config.yaml
num_attention_heads: 5
intermediate_size: 576
vocab_size: 7304
norm_eps: 1e-06
attn_scale: 0.177
tie_word_embeddings: true
init_std_qkv: 0.0415
init_out_by_depth: true
beta1: 0.95
weight_decay: 0.067
warmup_steps: 200
batch_tokens: [16384, 32768, 49152]
max_seq_len: 256
max_steps: 5038
dataset: "wikipedia_en"
Each number is 128 + 24 x the weight over its row's rms, rounded and kept within 0 to 255. Layers, rows and columns count from 0. The size above them is the row's rms in percent of the matrix's.

# layer 10 MLP down (transposed), 576x224, rms 0.161, rows 119-128, columns 0-111
size [105  92  93 105 101 106  96  98 107 101]
[[162  83 148  79  92 144 103 150 108 123 116  93 112 139 109 135 124 126 125 157 109 129 117 130 140 166  96 131  98  83  87 135 121 152 155 108 108 148 127  82 126 131  93 149 128 139 119 149 151 129 156 133 171 127 184 111 140 115  96  99 150  79 178 112 163 165 151 154 122 114 109 111 114 146 165 117 142 147 127 120 120 137 119 146 117 144 138 110 123 130 156 138 146  94 111 113 104 124 148 151 119 126 146 128 130 114 102 110 107 153  95 147]
 [137 114 135 177 105 149 100 127 134 105 137 118 148 147 116 122 149 101 142 113 133 148 117 164 132 197 134 136 131 103 123 147 158  87 146 134 153 123 117 100  93 130 157 145 119 103 193  86 111 106 139 155 139 139 184 105 103 141 104 136 117 129  92 147 161 110 115 156 124 147 170 140  99 123 111 149 140 142  93 104 116 168 130 172 144 125 148  62  99  74 106 162 151 130 136 134 146  47 133 168 160  98 128 122 110 116 128 140 168 100 117 126]
 [156 135 115 149 141 172 119  82 154 171 130 150 121  92 142 139 136  98 104 117 107 127 125 130 128 134 156  92 132 134 138 139 115 167 120 121 161 135 115 177 180 173 142 128  98 151 126 159 118  96 129 169 129 142 123  76 139 117 160  94 161 117 118 144 169 130 102  87 141 116 142 121 108 120  91 127 151  89 162 129 112 166 152 131 116 194 158 145 124 157 137 128 143 145 167 124 146 125 128 121 133 161 107 148 152 143 106 140  87 145  65 111]
 [125 110 111 125 183  82 123 143 128 143  84 143 103 134 128  70  75 123  89 158 107 123 105 119  72  83 125 116 156  94  99 108 116 161 163 110 145 142 153  91  70 133 131 154 133 103 101 147 115 116 129 127 151 150 139 126 168 131 107  94 113 142 112 131 108 136 117 136 138 119 120 151 123 176 153 125 178  79 122 144 116 131  74 149 182 131 129 176 173  97  93 165 177 105  81 111 126 133  88 120 168 137  88 129 157 118 137 125 115 130 136 139]
 [173 126 127 167 141  89 140 125 130 103 139 107 138 138 123 108  97 102 124 116 145 178  67 142 129 123 121 155 127 123 137 114  91  98 132  93 102 121 147 135 110 142 134 137  86 142 136 131 121  99 157 140  88 123 145 153 101 114 155  97 130 117 145 143 157  99  79 117 126 134 145 143 159 115 175 143 142  84 150 140 116 117 119 136  86 120 127 139 129 158 125 177 131 159 118 158 133 149 138 165 175 123 143 133 107 116 144 122 182 135 129 150]
 [185 108  84  70 144 141 108 145 136 152 113 105 110 114 123 102 140 150 130 169 140  84 130 149 122 157 136 121 137 129 135 114 152  74  83 155 155 136 153 135 103  80 132 116  97 129 143 123 144 169 144 119 146 139 101 128 130 106 100 154 154 135 152 117 131 143 114 143 125  97 144 108 139 133 167 139 150 102 145 129 149 143 132 158  96 121 114 157 110  97 107 100 143 114 107  95 163 131 148 100 115 130  97 148 131 117 148 102 157 138 109  99]
 [145 103 149 175 137 132 140 121 154 145 144 105 159 147  82 119 127 158 135 156 100 125 144 124 130 133 138 108 113 125 102 133 106 167 132 162 162 124 135  59 105 125 170 146  95 120 203 137 106 120 157 127 162 118 164 113 117  95 136 123 105 128  98 149  69 165 184 149 166 104 122 128 115 104 122 109 128 165  92 138 140 158 154 136 108  88 124  98 144 108 124  99 133 138 119 171 124 147 106 109 142 111  98 134 152 157  96 128 125 115 145 132]
 [128 140 116 175 130 150 137 121 109 136 129 157 100 174 153 158 132 144  80  73 164 125 111 132  84 135  95 173  99 165 110 158 120 130 116 139 179 135 141 130  91 141 131 158 138 147  91 124  80 122 122  92 132 123 136 119 108 174 122 160 111 147 110 134 199  97 112 132 157 123 147 121 175 152 189 113 149 115 133 118  83 120 118 131 142 112 160 114 104 113 164 120  98 135 130 116 158 182 129 116 100 131 113 118  91 116 133 170 146 132 115 143]
 [129 152  86 144 145 156 116 116 142  95 117  92 150 128 129 117 108 159 123 121  64 177  95 116  99 155 129  85 118 149 125 172 109 134 124 138 101  82 136 127 145 115 182 133 145 119 134 101 115 154 100 117 181 114 161  91 162 118 145 126 149 179 105 129 128 128 129 125 102 137 115 154 153 144  92 135 137 179 118  95 100 138  95 137 150 137  93  91 142 174 139  87 123 131 117 152 156  89  75 131 127 156 128 135 127 128 145 151 144 115  90  95]
 [178 102 156 176 140  75 119 136 131 120 108  84 151 151 113 150 110 128 168 130 141 139 139  81 121 135 108 136 123 151 107 121 128 111 167 172 128 102 124 138 117 126 126 173 112 132  74 132 125  87 120 104 146 119 144 135 133 145  97 173 111 133 134 125 167 119 136 146 185 120 124 116 115 155 133 128  94  77 111 122 129 136 132 137 143 127 184 133 119 104 120 133 146 140 110 127 124 136 177 153 151 130 145 116 161 120 151 123  95 170 120 146]]
# layer 10 MLP gate, 576x224, rms 0.157, rows 120-129, columns 0-111
size [ 93  98  94 101 102  96 100 100 102 106]
[[139 152 113 159 101  96 125 135 133 122 135 102 162 140  97 119 134 120 157 170 188  99  98 129 158 112 128 124 150 124 144 136 151 159 118 131 135  98  90 138  92 131 143  87 132 132 129 101 159 129  95 126 175 127 122 108 147 142  98 147  78 134 157 164 113 154 142 140 106 114  97 119  87 107  75 119 133 145 142 112  86 133 161 140 118 152 136 113 100 161 129 153 128 136  89 148 155  93 151 166 148 129 141 101 121 173 152  84 122 129 141 134]
 [114 114 179 157 143 125 151 120 139  97  87 121 147 132 126 136 120 123 162 154 183 125 145 108 173 143  88 116 128  99  76 147 133 144 128 131  96 114 124 142 103 152 101 136 116  92 109 109  86 121 149 120 122 119 136 104  62 150 149 108 164  91 160 132 174 156 109 141 134 128 119 110 151 122 153 169 118 201 149 151 119 157 133 141 118 155 155 147 131 111 116  81 121 141 127 164 157 129 139 126 148 108 131  74 101 136 101 117  98 140 128 103]
 [140 165 116 112 157 111 127 125 136 110 118 115 141 129 138 189  90 150 125 126 124 137 129 168 145 123 177 124 161 118 127 152 128 178 100 105  77 113 124  85 150 146 106 135 115 132 118 180 117 146 101 134 158 141 104 124 137  86 123 109 112 115 119 111 140 139 163 106 113 158  98 135 152 139 125 110 133 120 123 128  85 150 182 128 124 101 172 135 162 131 162 125 109 104 133 133  75 146 123 113 139 115 108 138 126 115 114 133 130 107  96 138]
 [134 172 133 131 110 116 102 145 137 132 145 171 154 148 161 119 105 113  90 136 115 130  97 157 128 138 129 111 125 132 107 151 116 134 146  91  94  59 117 106 114 138 105 134 143 158  81 138 146 106 148  95 103 106 137 118 134 158 125 131  87 153  53 136 118 133 125 107 166 155 134 133 139 144  98 164 134 113 166 144 157  90 120 147 131 149 114  93 149 130 155 121 134 112 150 116 121 146 138 115 143 103 185  86 145 113  86 101 128  94 138 111]
 [117 155 150 136 136  99 153 148 156 116 118  94 130  93 136 136 111 159 147 147 145 162 129  82 151 109 140 130 115  91 118 190 139  96 138 180  92 119 104  93 137 156 159  93 147 134 126 108 127 106 114  84 122 129 148 149 135 144 118 117 173 127 111  91 132  98 141 134 163 113 137 113 144 153  98  80 111 143 151 134  72 123 134 115 118 108 137  89 111 125 121 115 148 151 158 142 102  98 139  95 138 174  95 105 135 139 118 107 143 147 110 157]
 [117  95  95 130 152 165 150 103 111 140 154 166 113 111 122  73 143 187 122 133 148 150  72 138 139  79 101 118 138 109 125 166 146 134 133 116 123 121 128  85  76 110 131 116 115 148 102 146  87 129 132 139 134 127 132 142 134 143 175 152 140  95 147  92 168 111 130 116 128 150 131 125 145 132 183 135 162 132 146 124 162 106 126 103 106 131 169 103 106 118 158 144 145 123 129 126 167 151 174 125 160 156 120 134 143 134 116 117 167  83  92 176]
 [156 171 113 140 169 145 144 137 126 127 155 146  97 109 119 113 140 119 154  79  74 151 151 124 155 157  82 102 176 144 118 165  82  99 160 117 156 127 111 115 148  96 122 109 118 115 108 143 152 127  90 157  82 150 117 123 160  62  90 149 144 148 132 159  94 109 111 123 135 147 116  77 124 121  91 193 167 146 127  98 118 139 139  90 115 139 140 108 101 135 121 107 118 134 145 106 139 133 142 168 174 107 147 118 143 115 151 136 100 106 127 122]
 [122 148 117  97 110 147  93  80 152 120 137 119 155  92 133 141 170 173 113 117 123  91 129 119 156 122 135 113 114 119 150 118 113 142 138 125 148 111 110 144 104 142 164 128 148 151 119 134 111 111 113 169 145 129 142 133  67 108 118 115 127 174  98 144 137 147  99 114 162 167 126 123 167 103 106 157 146 167 133 103 121 151 139 146 111 159 127 135 172  70 124 138 132 187  99 167 119 145  91 123 160 152  95 104 101  86 148 112  85 125 122 107]
 [ 90 142 126 156 124 103 139 127 108 147 125 122 110  92 118  79 118 140 141 138 114 125 124 131 114 116 121 139 113 118 121 143 127 131 158 152 136 132 173 135 164 103 110 115 143 154 143 132 150 122 135 155 129  90 130 170 107 135 120 129 135 118  97 131 137 145  97 124 101 133  95 155 142 104  99 102 114 106 139 161  83 159 114  99 126 105 157  82  63 164 161 116 116  97 139 117 146 117 161 157 120 151 114 150 139 130 148 129 111 117  67 129]
 [ 90 126 130 130 130 141 132 144 140 101 165 131 146 114 124 118 102 147  91 150 156 131 144  99 131 115 134 121 134 134  96 166 158 120 124 135 122 125 123  71 105 157 111 160  95 117 124 113 128  91 131  97 126 116  90 104 152 139 162 165 160 132  78 157 110 152 150 124  82 139 114 127 127 147 133 113 107 104 140 116 104 122 132 134 152 164 124 129 134 178 102 160 111 146 133  79 113  98 140 136  91 131 148 136 115 108 107 170 134 105 127 140]]
# layer 10 MLP up, 576x224, rms 0.166, rows 120-128, columns 0-111
size [103 103  98 103 102  95  99 103 105]
[[157  95 159 192 111 122 121  85  82 145 107 145 108 125  96 121 162  85 175 118 139 134 179  99 125 118 149 150 144 129 106 113 157  98 144 129 152 121 118 134 165 145 133 155 137 130 134 140 138 124 134 130 144 118 108 142  95 188 117 107 125 118 159 126 121 148 133 121 125 134 112 151 160 129  98 118 145 125 133 119  70 107  93 110 110 137 131 109 129  78 145 146 126 162 188 101 115  89 109 136 148 103 123 107 131 167 145 106  94 148  82  97]
 [ 95 166 123 114 136 141 120 114 118 144  77 108 120 107 109 114 112 126 113 158 191 176 144  98 144 168 114  86  73 130 139 156 113 120 150 122 131 113 126  93 109 111 122 139 140  50 116 114 128 116  97 119  54 103 127  95 177 132 143 138 174 136 127 142 126 127  88 105  84 122 111 150 142  87 155 143  88 123 151 133 157 109 132  98  99 133 115 141 157 166 131 130  96  98 104 105 122  97 122 100 113 133  86 122 101 120 115 111 142 129 161 112]
 [123 120  94 146 167 122 122 137  92 116  96 145 135 163 143 160 112 131 131 158 130 134 100 149 138 138 161  97 143 147  96 127 124 130 145 155 141 125 109 139 111 128 114 177 124 112 117 129 129 154 119 136 153  86 120 103 152 147 112 103 143 137 180 124 139 155 135  83 152 147 107 129 131 121  89 101 123 109  83 133 105 182 133 141 175 147  99 174 168 101 145 133 163 140 110 133 143 124 123 188 133 148  83 118 149 136 113  92  97  93 145 130]
 [142 149 115 162 167 112 158 147 148 106 173 122 107 172 140 126 126 111  68 118  98 125 157 163  95 119  73 136 117 124 160 141 141 166 110 154 122 131 105 126 164 114 160 140 122 151  77 137 138 125 138 123  94 162 140 126 116  89  81 154 179 110 105 135 126  92 125 138 163 133 157 159 130 162 110 167 121 128 150 123 148  88 130 128 141 123 146 131 170 136 134 116 111 164 153 170 110 141 144  89 152  81 129 105 126 116 121 151 157 153 139 144]
 [155 114 150 130 133 147 167 104 145  88 130 134 121 109 173 118 123 152 157 114 120 110 148 127 142 152 154 107 115  69 115 166 147 125 182 120 107 130 142 134 132 130 124 130 101 110 125  78 127 134  93 163 132 130 104 109 123 114  88 123 101 131 107 128  80 139 164  81 113 150 102 110 125 109 102 101 116 127 168 164 120 140 128 134 113 115  88 178 116 136 132 110 145 115 129 146 103 143 150 115 127 119 130  91 109  91 137 105 127 143 124 160]
 [117 122 149 119 149 130 175 107 134 112 137 155 122 117  95  99 124 150 137 136 111  86 113 105 123 152 108 109  80 158 154 105 115  93 147 130 112  76 159 118 134 123 101 138  93 155 125 173 114  87 135 134 103  82 123 151 139 160 173 112 147 171 121 136 185 120 156 118 174 130 123 140 116 127 120 135 177 150 122 148 139  93 166 152 128  94 126 123 126 144  74 114  61 184 126  87 132 140 119 104 150 124 130  83 144 114 122 122 103 151 165 114]
 [131 156 140 134  74 153  65 141 107 141 115 111 116 139 151  90  79 129 105 147 155  84 128 163 131 144 155 127 136 138 127  99 116 113 177 133 128 151 130 157 141 121 151 122 120 133 151 151 144 141 127 127 129 137 100 118 130 138  92 164 116  86 150 121 122 182 142 147  86 140 121  81 121 112 136 136  86 122 137 107 131 116 129 140 147 122 142 132 142 102 149 131 125 143 149 120 147 110 143 149  96  94 164 125 169 107 120 165 128 126 148  99]
 [117 142 115 176 118 194  97 123 108 145 114 134 103 157 193 117 134 139 161 132  89 120 144  94 136 138 150 105 135 123 123 152 138 108 131 128 119 123 102 160 147 127 151  84 116  98 122 122 101 135 113 132 140 108 125  87 126 118 122 146 122 147 107  87 145 125 141  34 120  95 127 107 196 133  76 116 120 143 179 103 143 149 151 165 129 126 124 145 118 115 114 137 120 145 109 133 125 151 124 140 142 137 127 107 120 131 145 104 131  87 149  97]
 [164 174 122 124 136 139 152 126 138 111 136 103 131 152 145 131 157 102 137 151 142 110 123 138 136 133 127 135 129 151 145  84 131 126 100 130 133 117  82 129  91 121 111 131 142 151 108 161 141 100 127 137 127 120 124 101 133 166 119 120 112 159 121 132 150 109 141 146 163 135 100 104 114 142 125 112 128 181 142 173  98 115 115 128 102 160 107 145 139 147 163 174 123  79 135 189 116 134 114 157  74 117  94 161 102 142  87  96 124 144 147 151]]